config.toml
num_hidden_layers = 8
hidden_size = 256
num_attention_heads = 4
num_key_value_heads = 4
head_dim = 64
intermediate_size = 1280
vocab_size = 2765
hidden_act = "gelu"
norm = "layernorm"
norm_place = "pre"
norm_eps = 1e-06
positions = "learned"
qk_norm = false
attn_scale = 0.125
bias = "all"
tie_word_embeddings = true
parallel_block = false
init = "normal"
init_std_qkv = 0.036
init_std_o = 0.0447
init_std_up = 0.0515
init_std_down = 0.0515
optimizer = "soap_variant"
learning_rate = 0.0099
weight_decay = 0.0
lr_head = 0.00909
max_grad_norm = 2.0
warmup_steps = 200
schedule = "wsd"
decay_fraction = 1.0
decay_shape = "linear"
final_lr_fraction = 0.0
batch_tokens = 131072
max_seq_len = 512
doc_mask = true
z_loss = 1e-05
train_tokens = 444800000
max_steps = 3394
dataset = "wikipedia_en"
Each number is 128 + 24 x the weight over its row's rms, rounded and kept within 0 to 255. Layers, rows and columns count from 0. The size above them is the row's rms in percent of the matrix's.

# layer 5 MLP up, 1280x256, rms 0.0514, rows 417-469, columns 128-191
size [ 93 110 101 109 106 101  97 105 102  95  98 106 110  95 106 100  99  96  91  94 102  93  97  95 107 107  90 104  99 100  94 102  98  94  92  97 103 107 103 102  91 105 103 101  98 103 101 102 102 100 101 108  92]
[[126 140 139 120 140 139 124 199 127 138 167 116 124 113 140 128 130 136 156 119 166  87  98 141 132 109 171 145 115 112 130 106 142 115 191 169 135 125 145 120 158  93 123 105 140  86 186 119 112 174 147 128 127 151 112 101 139 148  89 116 127 157 108 112]
 [116 115 150 106 118 133 116 150 116 123 124 160 112 150 110 115 110 163 112 120 167 123 111 127 107 136 110  87 178 149 111  99 134 150 131 118 139 121 155  95  92  92 108 140 116 133 137 115  85 118 112 174  93 115 116 118 136 121 110 125 151 112 148 159]
 [154 134 164 142 122 147 146 182 127 102 105 126 122 126 137 106 140  64 142 123 107 120 156 118 155 138 118 136 180 137 103 125 117 138 196 122 129 150 177 140 130 125  77 110 143 127 136 165 138 115 146  86 140 129 103  96 144 111 121 105 117 123 117 114]
 [109 125 142 127 107 119 113 130 127 144 127 106 114  73 132 177 138 181  96 121 131 109 106 108 176 116 102 178 160 144 111 131 142 128 142 119 131 125 156 120 148 101 122 147 143 171 134 135 106 154 164 131  96  86 104 117 120 103 135 159 143  78 133 120]
 [118 118 176 124 128  93 105 124 126 142 140 123 150 142 121 128 154 118 100 123 127 114  89 134 117 117 110  88 146 117 174  87 188 146 149 153 115 138 155  91  90 117 118 124 115 141 110 113 107 109 119 151 106 169 117 154 108 114 148 157 132 114 124 128]
 [104 142 105 133 126 129 173 114 128  89 146 153 143 121  87 141 190 151 141 100 171 152 143 131 157 134 159 121 166 178 141 133 167 108 135 108 137 127 118 204 136 102 142 107 137 131 131 173 131 142 129 151 114 145 151  98 125 102 149  92 126 165 107 101]
 [127  94 135  99 151  94 117 145 129 109 176 134 106 139 115 124 169 127  97 152 105 155 114 108 186 110  85 123 160 152 110 111 131 112  82 130 148 149  98 140 131 114 106 158 121 152 141 136 108 147 126 127 119 116 133 110 100 147 124 129 139 126 114 126]
 [ 84 111 109 144 138 149 102  92 125 133 138 136 133 129 148 156  97 134 121 125 106 139  79  91 128 130 161 138 128  95 152 105 139 148 124 126  87 121 116 100 109 113 122 180 124 120 180 126 111 142 127 122  95 179 127 147 116 133 128 136 125 144  98 114]
 [175 103 125 147 172 165 157  93 123 107 124 121 105 114 146 126 170 135 154 116 118 118 130 136 152 111 124 118 123 129 158 155  87 144 143 146 130 113 172 153  73 109 120 142 132 178 122 147 165 123  76 140  95 135 141  93 152 145 120 110 131 136 134 114]
 [172 117 125 106 129 110 109 176  99 136 153 122 105 126 104 113 100 147 116 157 127  80 142 136 138  92  93 141 150 141 135 152 123  83 143 139 175 150 181 170 162 157 146 132  90 120 153 135  90  87 147 168 143 118  66  97 104 106 161 141 162 139 129 119]
 [138 163  86 126 125 117 166 182  87  97  97 146 101 155 122 100 143 120 147 156 165 117 110 157 152 141 156 137 148  88 109 139  78 122 125  82 129 135 117 161 103  84 107 165 151 164 136 144 164 111 131 160 117  94 108 140 141 125  95 173 110 153 163 137]
 [146 142 150 125 163 134 110 137 157 146 147 119 134 141 120 171 157 155 115 110 115 104 130 117 135 149 111 117 140  83  85 149 105 111 125 146 118 160 137 133 127 130 101 165 131 143 128  50 149 147 139 131 122 108 159 151 125 171 136  83 144 110 146 126]
 [142 115 101 153 157 129 144 120 125  87  96 112  77  94 117 105 163 145 146 128 111 133  76 100 104 105 126 140 146 133 157  99 142 117 114 154 151 140 107 125 141 144 131 151 143 128 128 110 126 131 149 144  90 147 108 107 170 133 135 138 115 157 115  97]
 [ 71 122 127 145 121 119 114 112 134 136 123 157 195 147 129 122 142 109 111 118 134 127 102 104 182 151 159  96 125 134 152 140 109 131 131 104 110 147 136 171 121 122 127  97  91 134  95  94 135 133 139 162 102 109 154  95 113 137 109 118  95  85 139 116]
 [131  99 117  62 110 150 144 149 122 129  84 107 128  95 154 146 119 124 181 120 103 132 147 104 125 108 159 127 174 154 106 137 146 129 145 164 160  82 179 125 120 134 104 107 169 167 157  84  91 147 142 151 124 104 153 127 113 148 111 143 151 152 140 101]
 [ 89 146 145  95 108 120 110 145 119 141 138 153  89  90 126 131 155  83  90 110 128  96 107  99 114 129  95 171 129 116 132 128 153 152 101  71 118 147  93 136 102 143 121 140 113 146 143 157 125 120 133 108 118 130 153  86  91 105 118 108 100 107  70 134]
 [125 143 141  79  93 180  96 129 160 162 121 141 120 134 111 149 168  98  66 122 140 145 100 100 144 131 120 153 131 169  94 140 125 144 163 144 152 135 163 121 136 128  95 151 101 122 108 121 132 146  71 103 148 130 118  95 187 130 151  91 111  75 123 109]
 [129 119 107 141 122 146 173 139 150 153 119 125 123 155 174  81 114 124 113 142  88 110 117 119 129  67 148 114 129 115 120 111 157 151 128 132 114 138 116 145 142 133 158 161 109 121  94 116 149  89 157 129 175 173 107 146 166 131 117 106 133 104 156 133]
 [106 143 144  96 123 115 115 135 116 114 133 149 110 127 101 134 142 130  74 104  92 109 118  88 123 172 144 110 136 114 112 143 102 133 185 119 161  58 169 149 132  96 115 140 107 131 142 174 139 107 112 103 168 131 112 166 119 111 122 120 122 119 159 110]
 [110 142 114 139 130 104 117 110 120 114 117 131 150 130 128 106  87 126 153 110 166 154 154 121 165 122 144 139 121 150  79 202 117 100 140 108 132 174 115 136  85 117 110 149  86 126  88 105 144 144 132 103 131 116 104 126 117 155 128 124 133 121 130  94]
 [137 128 103 108 159 144 106 148 187  88 115 113 170 110 146 120 145 143 124 150 126 153 155  83 139  71 102 139 125 125 122 145 140 146 127 112 124 114 163 138 139 136 126 150 116 136 134 127 121 105 153 132 139 111 165 120 126 109  99 153 129 139 115 110]
 [134 141 149 113 123 145 126 106 131 158 121 124 143 112 151 140 110 121 131 110 127 148 139 148 141 106 107 149 106 173 159 170  98 118 138 141 105 133 140 111 158 131 107 157 119  84 188 120 121 122 138 157 100 115 152 160 129 117 115 135 146 125 150 121]
 [120 161 123  89 153  89 143 136 120 100  97 153 149  61 100 119 116 162 110 123 139 172 149 134 126 145 125 116 143 113 145 152 113 146 128 110 136 126  98 143 130 138 136 128 152 106 136 120 117  91 128 143 164 131 118 109 106 140 122 114 137 100 114 123]
 [149 116  93 150 143 151 108 133 135  93 103 135 122 106 174 165 141 104 124  92 140 112 138 152 124 130 141 120 106 118 117 111 132 180 124 134 161 133 147 106 104 103  98 117 108 151 106 119 165 141 140 119 112 155 118 139 128  99 130 138 117 121 169 126]
 [132 151 122 118 122 168 168 134 162 116 165 130 129  87 133 178  97 121 149 147 133 104 132 116 141 132 141 111 118 146 118 146 125 130 120 128 157 126 165 108 118 139 112 149 167 127 120 149 125 125 104 135  81 179 123 107 105 124 109  72 159 157 130 126]
 [119 162 106 110 147 152 103 115 147 135 113 114 144 110 119 150 127 160 142  77 157 107 102 109  89 200  98 105 132 140  87 173 123 115 133 131 125 153 134 143 138 129 101 135 165 115 139 109 157 145 119 112 142  93  92 143 123  95 110 121 158 107 105  86]
 [ 89 118 150 135 129 122  74 101 109 132 125 145  76 118 124 111 146 114 100 102 130 177  90 126 106 111 115 161 137 133 123 139 147 118 135 106 167 164 139 119 129 139 117 130 119 144 115 177 104 125 134 183 110 161 144 120 129 138 152 158 140  79 117 153]
 [132 114 124 194 115 130 136 169 152 164 120 150 102 101 156 139 158 169 130 132  90 139 133 167 188 118 111 115  84 109 103 117 121 140 126 112 126 124 137 120 148 119 122 129 128 128 141 120 139  81 103  95 133  88 136 109 122  95 149 113 119 122 128 139]
 [131 133  92 110 133 158 126 153 110 152 161  97 126 128  99 133 140  50 109 143 132 167 138 113 118 142 107 165 122 181 111 120 130  60 144 113 115 106 100 134  99 152 102 137 131 103  82  70 123 135  86 109 115 103 157 147 131 129 103 166 144 121 123 107]
 [132  85 160 126 120  78 101 108 110 110  93 123 135 103 100 163 139 136 117 177 137 138 162 109 143 133 143 122 169 133 132 115  69 123 113 188 140 147 133 126 146 163 118 165 129 189 172 185 140 128 145 155 125 141 140 138 122 104  97 119 141 146 111 123]
 [ 96  84 153 125  88 140 121 129 135 141 173 109 166  90 117 163 141 127 130 101 133 139 104 153  90 121  90 134 130 161 126 128  80 131 128 134 189 163 118 113 137 106 139  98 158 147 162 181 129 164  89 170 130 140 116 137 117 109  84 115 128  97 110 149]
 [107 113 106 136 101 104 115 136 136 127 122 117 175 123 146 121 119 136 106 126 139 124 111 170 143 142 116 121 136 126  69 132 140 138 125 113  87 156 112 138 136 123 117 116 158 167 130 148 105 123 148  94 172 127 129 107 124 142 160 147 134 149 106  83]
 [133  94 116 168 134  66 137 168 133 140 139 165 143 125 120 103 139 127 168 132 122 146 125 117 126 124 104 143 179 134 125 116 138 117 124 142 127  84 159 173 140 132 133 134 127 132 113 160 113 143 113 100 114 166 127  90 128 148 128 160 150 149 136 177]
 [156 148 108 127 134 103 173  90 125  92 129  94 123 158 115 113 128 129 194 138 119  90 139 150 120 164 138 156 149 179 129 114 126 142 142 129 159 101 136 139 113 130 106 116 127  91 119 108 136 117 179 100  76 129 148 151 108 153 141 105  99 107 131 124]
 [124  81 114  90 141 205 148 134 102 130 127 111 132  75 164 137 117 145  69 123  89 141 117 103 163 138 154 124 106 129 129 111 129 125 163 143 124 139 150 119 160 141 120 141  83 152 180 155 144  94 154 133 123 100  92 150  90 137 146 147 100 108 109 139]
 [ 92 141  99  70 155 156 145 158 142 152 127 146 100 155 131 111 137  94 132 121 162 181 141 142 140 132 104 168 122  90 114  80 125 170 108  86 171 121 143 118 114 111 125 161 150  98 103 145 141 144 142 150 103 140 124 136 121 118 151  86 116 154 111 131]
 [102 110 104 134  78 104 124  92 109 162 146  93 134 116 126 110 107  87 150 146 127 160 159 133 149 105 153 125 111 110 154 127 136 140 140 151  85 106 152 132 149 117 145 180 137 137 160 173  80 131 135 134 119 128 109 112 120 146 101 172 138 131 111 122]
 [133 137 137 104 167 103 111 150 118 134 154 142 147 102 108 145 133 117 179 152 118 130 125 114 140 166 119 128 129 139 128 147 128  88 117 107 110 158 132 121 140 112 117 147 126 150 129 125  86 133 151 108 102 119 133 129 109 126 121 118 140 131 138 104]
 [139 137 147 134 141 116 137  93 111 116 162 123 129 127  86 179 118 102  82 116 121 103  87 106 197  78 136 150 123 106 110 150 132 138 115 112 168 131 108 135 114 132 135 147 139 120  75 111  85 145 119 123 145 141 120 141 123 155 155 115 139 138 128 119]
 [166 117 103 167 101 158 111 160 138 149 122 132 142 118 112 126 129 143  95 124 125 113 121 115 154 133  95 136 121  79 118 145 131 107 128  95  46 145 137 128 105  96 139 160 133 127 173 128 108 114 105 131 128 108 119 145 125 161 108 135 135 157  88 130]
 [133 130 135  99 131 143 165  92 136 156  96 131 120 149 126 159 147  94 140 111 142 125 108 112 104 143 115 109 115 117 147 153 131 103 121 116 163 127  76  94  87  78 120 140  86 130 104  79 128 134  87 132 144 127 124 131 133 134 102 154 153 128 126 133]
 [119 136 134 122  92 122 153  98 145 106 110  96 130 152 137 121 154 126 151 141 134 137 124 154 114 146 163 137 119 143 132 125 114 146  90 135  99 146 115 107 125 110 125 126 104 128 116 138 142 120 135  99 109 137 112  89 151 158 158  98 145 163 134 119]
 [ 93 164  86 147 134 135 162 146 113 109 131 105 143 148 147 143 109 161 153 131 132 117 128 122 154 119 126 139 124 165 129 136 113 145  95 100 168 126 107 125 107 129 103 118 157 138 126 173 129 142 114 121 152 133 110 153  92 160 109 113  94 124 136 111]
 [124 157 117 148 111 136 140 151 175 122 130 156 181 103 163  86 128 155 132  83 100 118 101 126 120 128 114 145 134  99 118 132 121 152 117 136 110 158 132 106 126 110 104  84 106 114 130 150 186 121 152 146 166 115 127 110 121 160 142  80  71 128 127 139]
 [ 92 153 131 144 106 111 155  78 133 129 193 155 160 165 172 139 147 111 173 112 151 151 135 136 135 113 144 143 151 141 139 142 140 149 129 157 144 144 140 125 131  74 128 109 125 142 129 118  98 131 157 125 141 144 122 120 142 113  83 142 160  79 134 145]
 [ 64 147 130 118 134  99 140 132 112 123 130 121 135  84 125 102 172 109 120 134 125 131 101 139 142 118 101 136 133 181  80 159  77 121 131 117 168 129 115 118 129 151 105 125  71 159 118 154 142 105  98 135 101 150 130 110 194 186 112 147  62 144  99 108]
 [142 112 124 110 138 151 165 129 141 103 139  86 140 117 177 126 136 147  92 131 148 130  96 113 116 107 189 131 130 135 120  99 129 114 167  58 110  97 137 154 138 107 124 153 103 102 132 126 157 159 123 101 127 118  96 106 126 132 110 127 144 176 152 127]
 [135 128 139 109 121 111 156  92 159  93 144 167 187 131 162 101 124 159 114 104 121 140 115 162 100 113 127  99 131 145 131 122 127 106 144 112  61 127 109  95 122 127 103 143 139 115 142 106 152 156 147 136 141 107 133 166 129 131 152 121 115 136 130 155]
 [139  98 107 107 144 165 139 153 112 111 118 150  76 166 102 119 143  73 109 125 132 124 156 148 169 127 133 156 147 131 192 128 184 175 142 104 150 153 183 188 133 156 122 110 126 134 105 126 137 106 109 134 143 144 112  91  88  95  82 116  68 130 145 142]
 [122  98 144 110  94 138 108 100 139  86 131 147 206 132 135 114 152 118 125 135 118 168  97 114 139 138 142 133 166 139 108  95  99 144 155 129  67 148 138 161  77 134 105 133 179 129 123 124 133 169 131 110 113 127 168  95 106  91 115 133 134 119 154  92]
 [128 113 134  94 117 115 111 104 167 111 109 125 116 129 167  77 179  80 157 128 120 146 125 126 122 116 156 147 131 124 115 130 136 141 125 129  86 144 140  76 129 111  71 141 159 126 159 109 102 130 128 111 142 121 121 148 139 113 131 154  94 126 136  99]
 [126 142 174 165 119 151 136 158 128 130 145 167 117 118  65 141 134 111  79 126 104 109 134 133 118 133  81 172 131 144 111 111 150  95 110 144 133 122 112 121 154 132 137 116  98 165 145 143 161 108 123 164  96 108 143 154 115 113 141 142 133 101 106 129]
 [154 157 137 109 154 130 129 152 105 113 103 116 148 104 131 157 139 130 125 144 128 109  92 145 121 135 135  91  97 113 100  95 109 113 177 116 109 116 158 141 139 109 115 114 155 119 134 144 103 103 150 118 146 100 149 100 111 104 177 125 128 111 124 121]]
# layer 5 MLP down (transposed), 1280x256, rms 0.0516, rows 417-468, columns 128-191
size [ 99 107 103 108  95 100  90  99 111 100  96 105 107  93  89 101  99 102  93  94 104  91  99  99 103 107  93  95  98  92  96  99 103  91  93  97  92 105 101 100  91  92 105 103  99 101  96  99 105  97  99 105]
[[112 128  96 118  92 121 158  79 162 115 144 140 105 156 109 105 146 146 111 102  98 140 124 107 116 130 104  99 125 124  90 131 115 111 114 148 123 135 115 126 108 163 133  79 115 129  99 109 136  78 156 136 135 119 150 158 138 158 128 156 159 181 101 116]
 [141  98 116 117 107  86 119  88 136 159 116 139 141 112 127  78 142 153 115 131  88 139 101 106 140  70 107 154 125 178 128 130 133 146 135 156 117 123 146 143 101 112 104 208 143 129  92 109 107 133 107 138 140 130 119 104 127 146 129 122 172  81 131 152]
 [ 78 109 149 121  94 132 123 115 143 118  55 130 148 130 144 132 113  96 128 113 162 140 124 156 124 164 112 131 142 162 156 158 126  94 153 127 150 132 104 148 114 133 134 143 124 129  68 138 148 139 111 118 118 160 147 129 150 159 138 122 112 105 127 135]
 [125 153 122 170 115 116 151 145 112 121  95 148 108 128 146 116  69 124 175 156 133 170 155 160 169 139 123 142 105 114 115 135  97 120 108 111 156 166 172 110 152 136 108 102 153 147 157 135 138  88  91 139 135 128 104 131 115 157 152 119 151 148 148 106]
 [127 109 121 106 131 112  81  89 150 149 124 122 152 124 100 134 166 170  97  91  83 101 135 134 108 110 189 149 120 183 169 154  94 107 136 147 126 141 106 115 170 142 109 135 166 109 149  83 107 130 156 126 138  95 160 136 146 124 119  99  81 112  99 134]
 [134 147 125 152  98 133  93 124 121  97 113 119  96 135 107 124 134  98  97 156 137 132 114 106 102 111  99 113  98  79 114 116 106 120  96 122 107  99 135  69 144 127 164 133 137 107 160 142 111 116 149 123 166 201 109 127 104 132 102 163 108 109  95 127]
 [106 172 129 174 120 146 143 157 122 130 141 130 131 124 112 130 104  82 128  71 159 103 170 151 137 126 131 137 128 115 166 152 147 116 180 167 138 155 140 102  93 121 110 118 112 147 161 169 126  94 168 166 175 117 119  97 162 117 164 121 142 117 109 138]
 [140 138 110 131 112 133 137 164 119 107 117 115 137 133 146 112 151 164 148  94 182  68 120 158 152 179 119  80 139 134 126 195 152 125 141 100  92 123 118 137 182 118 109 139 101 120 154 164 104 136 136  99 145  90 164 132 148 116 133  88 151  90 108 143]
 [141 102 109 155 145 114 107 106 165 119 141 158 125 171 115  92 110 125 157 163 116 134 152  96 136 152 120 136 145 132  79 137 124 140 114 164 135 137 123  69 146 155 123 117 129 111 139 121 152 132 142 152 137 137 143 129  94 143 164 116  97 113  99 125]
 [133 134 153 123 117 160 108 151 180 150 140 139 153 105 122  96 129 121 146 145 128 117  94  95 115 142 145 145 175  88 145 174 127 148  91 147 128 144 143 102 107 155 141 163 109 109 130 165 153 140  98 144 123 131 131 174 135 165 140 140 135 139 132 134]
 [123 103 110 118 152  91 176 110 132 108 127 132 100 124 169 120 111 195 128 161 104 126 118  97 125 129 151 156 100  99 109 125 137 113 152 143 127 159 118 155 131 134 148 155  85 145 118 129  96 122 137 109 128  94 133 176 124 167 138 129 152  97 123 171]
 [177 130 153 139 126  86 134 123 123 140  93 124 156 111 185 155 179 127 124 121 164 101 145 140 125  86 174  85 115 136 112 143 123 113 119 126 111 137 138 125  94 113 175 129 145 151 157  97  58 132 124 140 116 146 149 133 131 135  96  94 149 134 108 117]
 [132 160 134 124  89 152 138 123 131 118 134 117 152 136 161 110 115 158 120  77 128 125 158  95 154 122 140 117 118 155 109 106 149  88  77 153 144 149  89  88 126 108 135 155 117 121 113 140 135 104 175 126  98 112 123 113 107 152 135 113 137 110 110 109]
 [123 131 153 157 128 135 204 104 112 126 130 143 146 159 184 149 108 117 102 182  68 114 118 142 129 105 101 102 106 121  76 129 116 149 138 140 112 115 151 129 120 150  93 156  99 146 157 146 153 109 181 158 117 121 129  59 123 142 153 147 145 137 112 124]
 [102 152  70 120 159 141 101 118 119 128  99 166 142 111 138 120 131 155  96 135 122 118 100 156 127 142 122 160 115 168 140 128 112 137 138 101 141 163 126 126  94 103 118 140 148  76 128 144 143 115 156 145 169  94 121 130 135 110 150 139  76 121 105 111]
 [151 134 138 172 113 109 139 183 112  89 137 133 140 113 121 132 138 140 137 132 132 130 114 110 127 159 126 161 153 140  92 142 150  99 167 117  74  91  88  85 153 121 104 105 118 163 101 117 120 125 117 131 144 109 111 157 129  94 124 147 120  99 163 174]
 [130  90 135 142 126 149 139 123 121 116 170 144 135 131 157 129 162 147 126 119 125 137 140 167 140 153 184 101 167 135 127 104 138 109 150 143 131 119 127 113 126 118 141 135 128 130 120 140 145 150 136 125 128  94 144 137 139 154 142 164 177 114 120 115]
 [ 96 175 135  97  91 113 151 154 156 109 156 124 109 122 107 114 164 145 168 117 120 150  90  84  77 120 126 152 143 115 151 142 144 133 169  77 132 127 118 114 105 100 108 130 177 139 159 110 101 137  95 110  94 109 156 106 125 111 127 149 106 129 145 116]
 [133  83  99 114 107 107 132 135 157 112 127  90 122 149 110 129 173 148 123 165 135 171 111 124 123 136 173 165  79 140 130 103 177 131 130 109 156 116 148 168 131 166 125 129 130 119 115 135 137 169 126 143 148 178 149 123 139 140 135 144 121 100 121 126]
 [110 110 116 125 177 161 123 140 112 126 134 142 157 132 129 104 130 122  97 157 107 105  95 135 112 115  96 129 107 128 130 107 143 150 111  97 142 140 122 111 160 141 140 136 148 146 151 130 139 172 101 138 112 132 124  95 181 136 139 133 137 160 112 124]
 [114 120 138 135 129 170  70 133 100 142 143 119 112  93 134 135 127 116  81 121 139 157 110 165 123 185 118 170  92 155 151 128 128 171 132 140 149 130 133 132  88  99 116 134  85 110 134 123 156  94  79 140 133 152 146 166 152 135 140 156 136 118 129 108]
 [ 97 135  95 104 143 151 154  56 139  56 126 122 114 142 116 121 124 160 143 164 167 116 111 159  86 137 175 103  95 126 138 117 108 125 142 126 168 124 123 136 132 109 114 114 130 126  97 132 134 104  77 145  96 100  99  91  92 123 113 125 123 119 139 131]
 [139 146 138  49 125  89 129 113 148 139 142 141 155 183 158 143 117 121 124 111 151 109 156 127 151 120 135  79 142 137 122 110 121 113 152  96 122 127 172 156 129 120 150 131 100 149 167  91 110 167 142 131 123 121 133 138 125  81  80 116 140 121 103 106]
 [155 126 155 149 152 114  77 116 136 131 123  93 140 112 133 167 128 134 151 132 116 128 118  86 168  80 136 144 152 149 116 109 114 150 116 103  82 127 111 100 118 117 150 121 123 171 136 126 161  88 121 148 137 181 124 100 142 133 133 114 161 110 139 148]
 [156 125 112 173 109 109 118 135 120 107 140 151 125 141 121  90 129 137 146 123 142 175 123 127 152 108 120 180 150 125 160 126 134 154 154 189 175 159 162 113 151 121 142 142 137 103 141 117 106 127  85 124 128 145 136 133 144 148 110 175 126 146 139 143]
 [175 186 111 146 132 129 125 104 161 132 102 128 115 120 133 122 141 142 145  90 111 121 115 167 153 138 136 135 162  98 121 121 145 132 124 138  75 136 112 165 142 134 120 141 159 146 119 115 122 116 144 147 108 117 152 144 121 104 166  86 129 130 121  48]
 [116 135  98 170 121 149 148 135 131 126 189 115 124 129 100 102 127 156 181 146 136 112 119 107 122 146 139 132 118  90 131 109 116 126 130 188 107  99 101 148 138 102 123 106 135 123 161 106 140 155 137 142  96 108 125 132 160 111 128 105  69 109 125 105]
 [115 135 130 109 113 110 167 129 143 127 125 116 129 137 162 161 126  78  95 129 157 122 115 107  81 140 139 138 111 138 104 156 124 144 158 103 165 131 104 104  82 133 142 130 102 142 128  99 132 140 115 135 117 167 142 135 147 104 107 173 116 119 137  95]
 [116  72 140 120 151 126 102 130 137 125  95 115 168 144 157 122 117 118 157 146 126  93 150 135 134 114 142 118 144 138 116 101 135 113 153 114 160 107 119 142 147 147 138 116 138 131 153  98 120 124 174 104 165 162 135 128 148 148 155 122  96 136 135 107]
 [119 120 134 150 168 159 179 181 111 142 152 100 141 104 159 122 143 105 121 112 119 147 127 141 156 165 128 167 132 161 126 135 135 134 108 170 130 102 114 127 142 126 153 120 100  85 148 138 155  97 145  86 120 137 147 151 125 154 144 172 134 152 118 105]
 [100  87 161 143 116 144 126 116 143  83  92 141 128 140 116 137 102 127 124 169 136 110 134 106 149 129 125 144  80 150  67 146 163 122 157 119 144 130 158 112 111 159 139  87 120  98 113 130 130 132 183 138 131 133 114 148 120 109 112 109 101  75 159 144]
 [161 107 165 114 155 115 124 106 114 147 157 140 119 122 157 101 168 137  87 106 168 133 155 131  90 114 156 124 126 172 144 113 139 117 162 121 129 125 103 135 110  87 167 107 169 110 133 150 112 116 112 133  98 122 114 154 100 150 153  91 126 128 160  79]
 [145 110 162 173 141 141 150  94 133  68 134 144 105 137 115 134 102  92 134 145 129 127 124 163 146 159 109 132 120 112 180 120 155 132 125 130 145 139 120 138  59 117 104 119 106 120  98 114 102 118 103  87 146 114 136 180  88 119 123 109 124  92 120  94]
 [122 122 149  99 108 153 139 120 129 172 132 148 105 146 161  76  98 147  84  96 193 115 158  57 123 130 105 148 107 142 127 169 140 157 106 122 103 155 118 119 121  85  85 124 120 135 127 114 145  89 131 128 127 144 160 128 184 144 115 125 140 127 156 154]
 [138 170 151 128 145 109  79 136 119 169 166 134 127 151 133 126 159 121 171 143 162 106 126 156 113 130 102  94 118 112 135 141 110 147 121  99 146 112 139 141 113 159 118 123 117  97 136 149 110 123 107 144 142 119 144 121 146 103 114  91 126 131 142 144]
 [145  89 120 166 124 142  89 146 125  82 142 139 159 140 142 139 101 167 142 132  98 108 162 104 158 139 149 153  92 152  80 136 116 136 103 116 133 142 136 162 169 136 142 145 140 161 152 148 122 102 146 138 134 151  94 109 121 113 105 143 104 113 106 124]
 [132 171 108 142 181 110 154  96 145 136 145 130 179 107 115 145 148 172  54 143 196 111 123 135 147 126 168 154 163 149  94 123 141 106 146 103  95 135 124 121 133 121 123 125 143 145 151 148 124 131 135 130 143  64 112 121 145 117 143  95 132 143 161 111]
 [111 111  87 109  81 104 103 119 158  57 106 134 131 135 123 109 179 170 100 114 130 123 128 131 147 105 131 101 155 105 138 144 143 149 153 103 119 148 172 133 121 150 122 120  93 163 162 142 112 116 102 134 131 110 115 125 153 129 153 124  81 118 147 107]
 [121  86 142 130  92 125 162 149  90 139 118 146 116 129 150 146 138 131 124 135 149 153 151 100 110 113 149 147 123 161 168 167  97 108 122 116 112 113 154  99 155 130 112 120  96 185 168 115 144 107 162 150 108  99 133 137 129 158 135 132 149 152 141 127]
 [115 128 146 107 176 148 107 114 131 179 122 136 150 147 125 101 125  94 202  90 157 144  63 103 142 102 112 159 131 148 170 176 141 176  92 126 141 110 157 119 141 133 142  76 121 116 101 124 112 117 131 118  81 145 157 112 132 154 118  94 130 147 118 131]
 [123 126 110 139 127 111 112 158 101 115 134  84 129 106 151 118 104 105 138 171 108  92 139 103 151 162 126 128 149 159 117 111 180 102 162 126  70  95 132 137 104 148  90 116 146 158 158 140 157 129 150 116 159 122 147 100 157 141  98 125 112 146 157 122]
 [120 101 128 141 150 132 115 162 120 144 133 146 134 121 133 121 161 141 128 149 132 112  86 104 166 118  70  92 124 116 142 141 142 106 161 145 146 117 133 187 138 126 112 131 110 111 141  97 114 108 113 116 150  84 112 144  98 144  88 149 135 135 101 135]
 [ 97 119 133  91 118 111 137 122 102  98 162 134 142 168 146 123 146 108 122  78 115 144 138 166 126 104 102 125 133 186 118 129 109 146 147 164 123  81 146 149 128  96 122  91 102 150 143 131 141 117 108  66 114 107  81 148 127 139 153  95  83  98  87 139]
 [111 125 122 145 154 173 127 113 122 141 122 152 111 100 169 122  94 106 118 134 135 192 136 160 104 166  62 118  95 135 157 122 136 165 122 128 129 128 165  98 158 103 167 125 121 109 126 151 160 130 151  85 133 143 138 100 108 100  97 135 114 162  98 112]
 [132 105 129 130 105  98 126 157 126 117 113 116  97 140  93 148 105 124 109 105 160 139 129 129 115 182 111 143 145 113 145 115 107 117 111 128 126 121 124 157 113 175 132 119 110 169 128 122 121 134 115 129 131 139 123 112 147 178  98 117 136 162 134 122]
 [165 136 112 125 109  85 123 110 142 128 111 137 123 135 104 104 127 127 122 137 136 143 120 167 138  96 162 131  99 136 122 135 107 153 114 122 166 152 145 136 133 116 144 157 139 140 110 116  92 112 113 143 118 103 124 147 114  85 103 103 159 101 134 118]
 [166 142 154 135 170 113 131 146 125 159 135  98 171 162  84 112 104 100 150 147 150 135 142 104 177 139 113 154 152 157 113 126 120 132 135 125 123 134 149 124 170 148 128 111 186 149 126 113  86 127 167 112 138  98 146 134 138 142 115 119 154 106 134 128]
 [116 154 129 142 168 124 144  99 134 102 132 140 102 136  94  99 112 189 112 142 161 155 190 124 139  76 116 115  90 151 153 153  94 165 117 164 140 116 124 146 109 102 152 150 151 114 139 123 135 130 121  97 126 139  93 136 178 136 122  97 144  82 121 162]
 [135 160  61 125  80 143 122 141 168 145 116 122 161  72 114 126 183  83 107  65 151 121 133 146  91 113 114 139  86 125 160 130 130 127 163 132 138 121 148 140 141 141 177 123 137 152 132 104 109  60 124 110 130 106 136 128 179 143 113 109 164 141 141 138]
 [101 155 161 125 107 149 148 131 160 146 141 171  84  99 131  98  69 157 105 158 152 157 160 135 122 106 123 156 158  86 126 121 110 124 147 120 168 113 154 191 123 106 132 137 123 137 167 123 129 135 112 153 158 126 107 113 146 149 107 131 122 121 110 156]
 [111 141  63 137 121 181  91 136 139 130 131 135  95 169 123 142  95 111 102 110 159 127 135 124 187 139 157 106 116 135 123  95 118  96 131 111 151 116 121 144 114 146 157 126  95 107 140  90 127  92 157 128  84 126  98 137 119 112 110 109 146  89  99 176]
 [129 123 123 126 147 122 140 123 154 111 120 162 164 105  90 100 137 170 125 133  97 148  86 170 150 128 122 133 117 130 150 137 146  96 147 119 116 126 121 131 126 179 117 130 102 166 131 117 134 127 107 150 128  77 146 136 116 110  76  84 110 126 109 161]]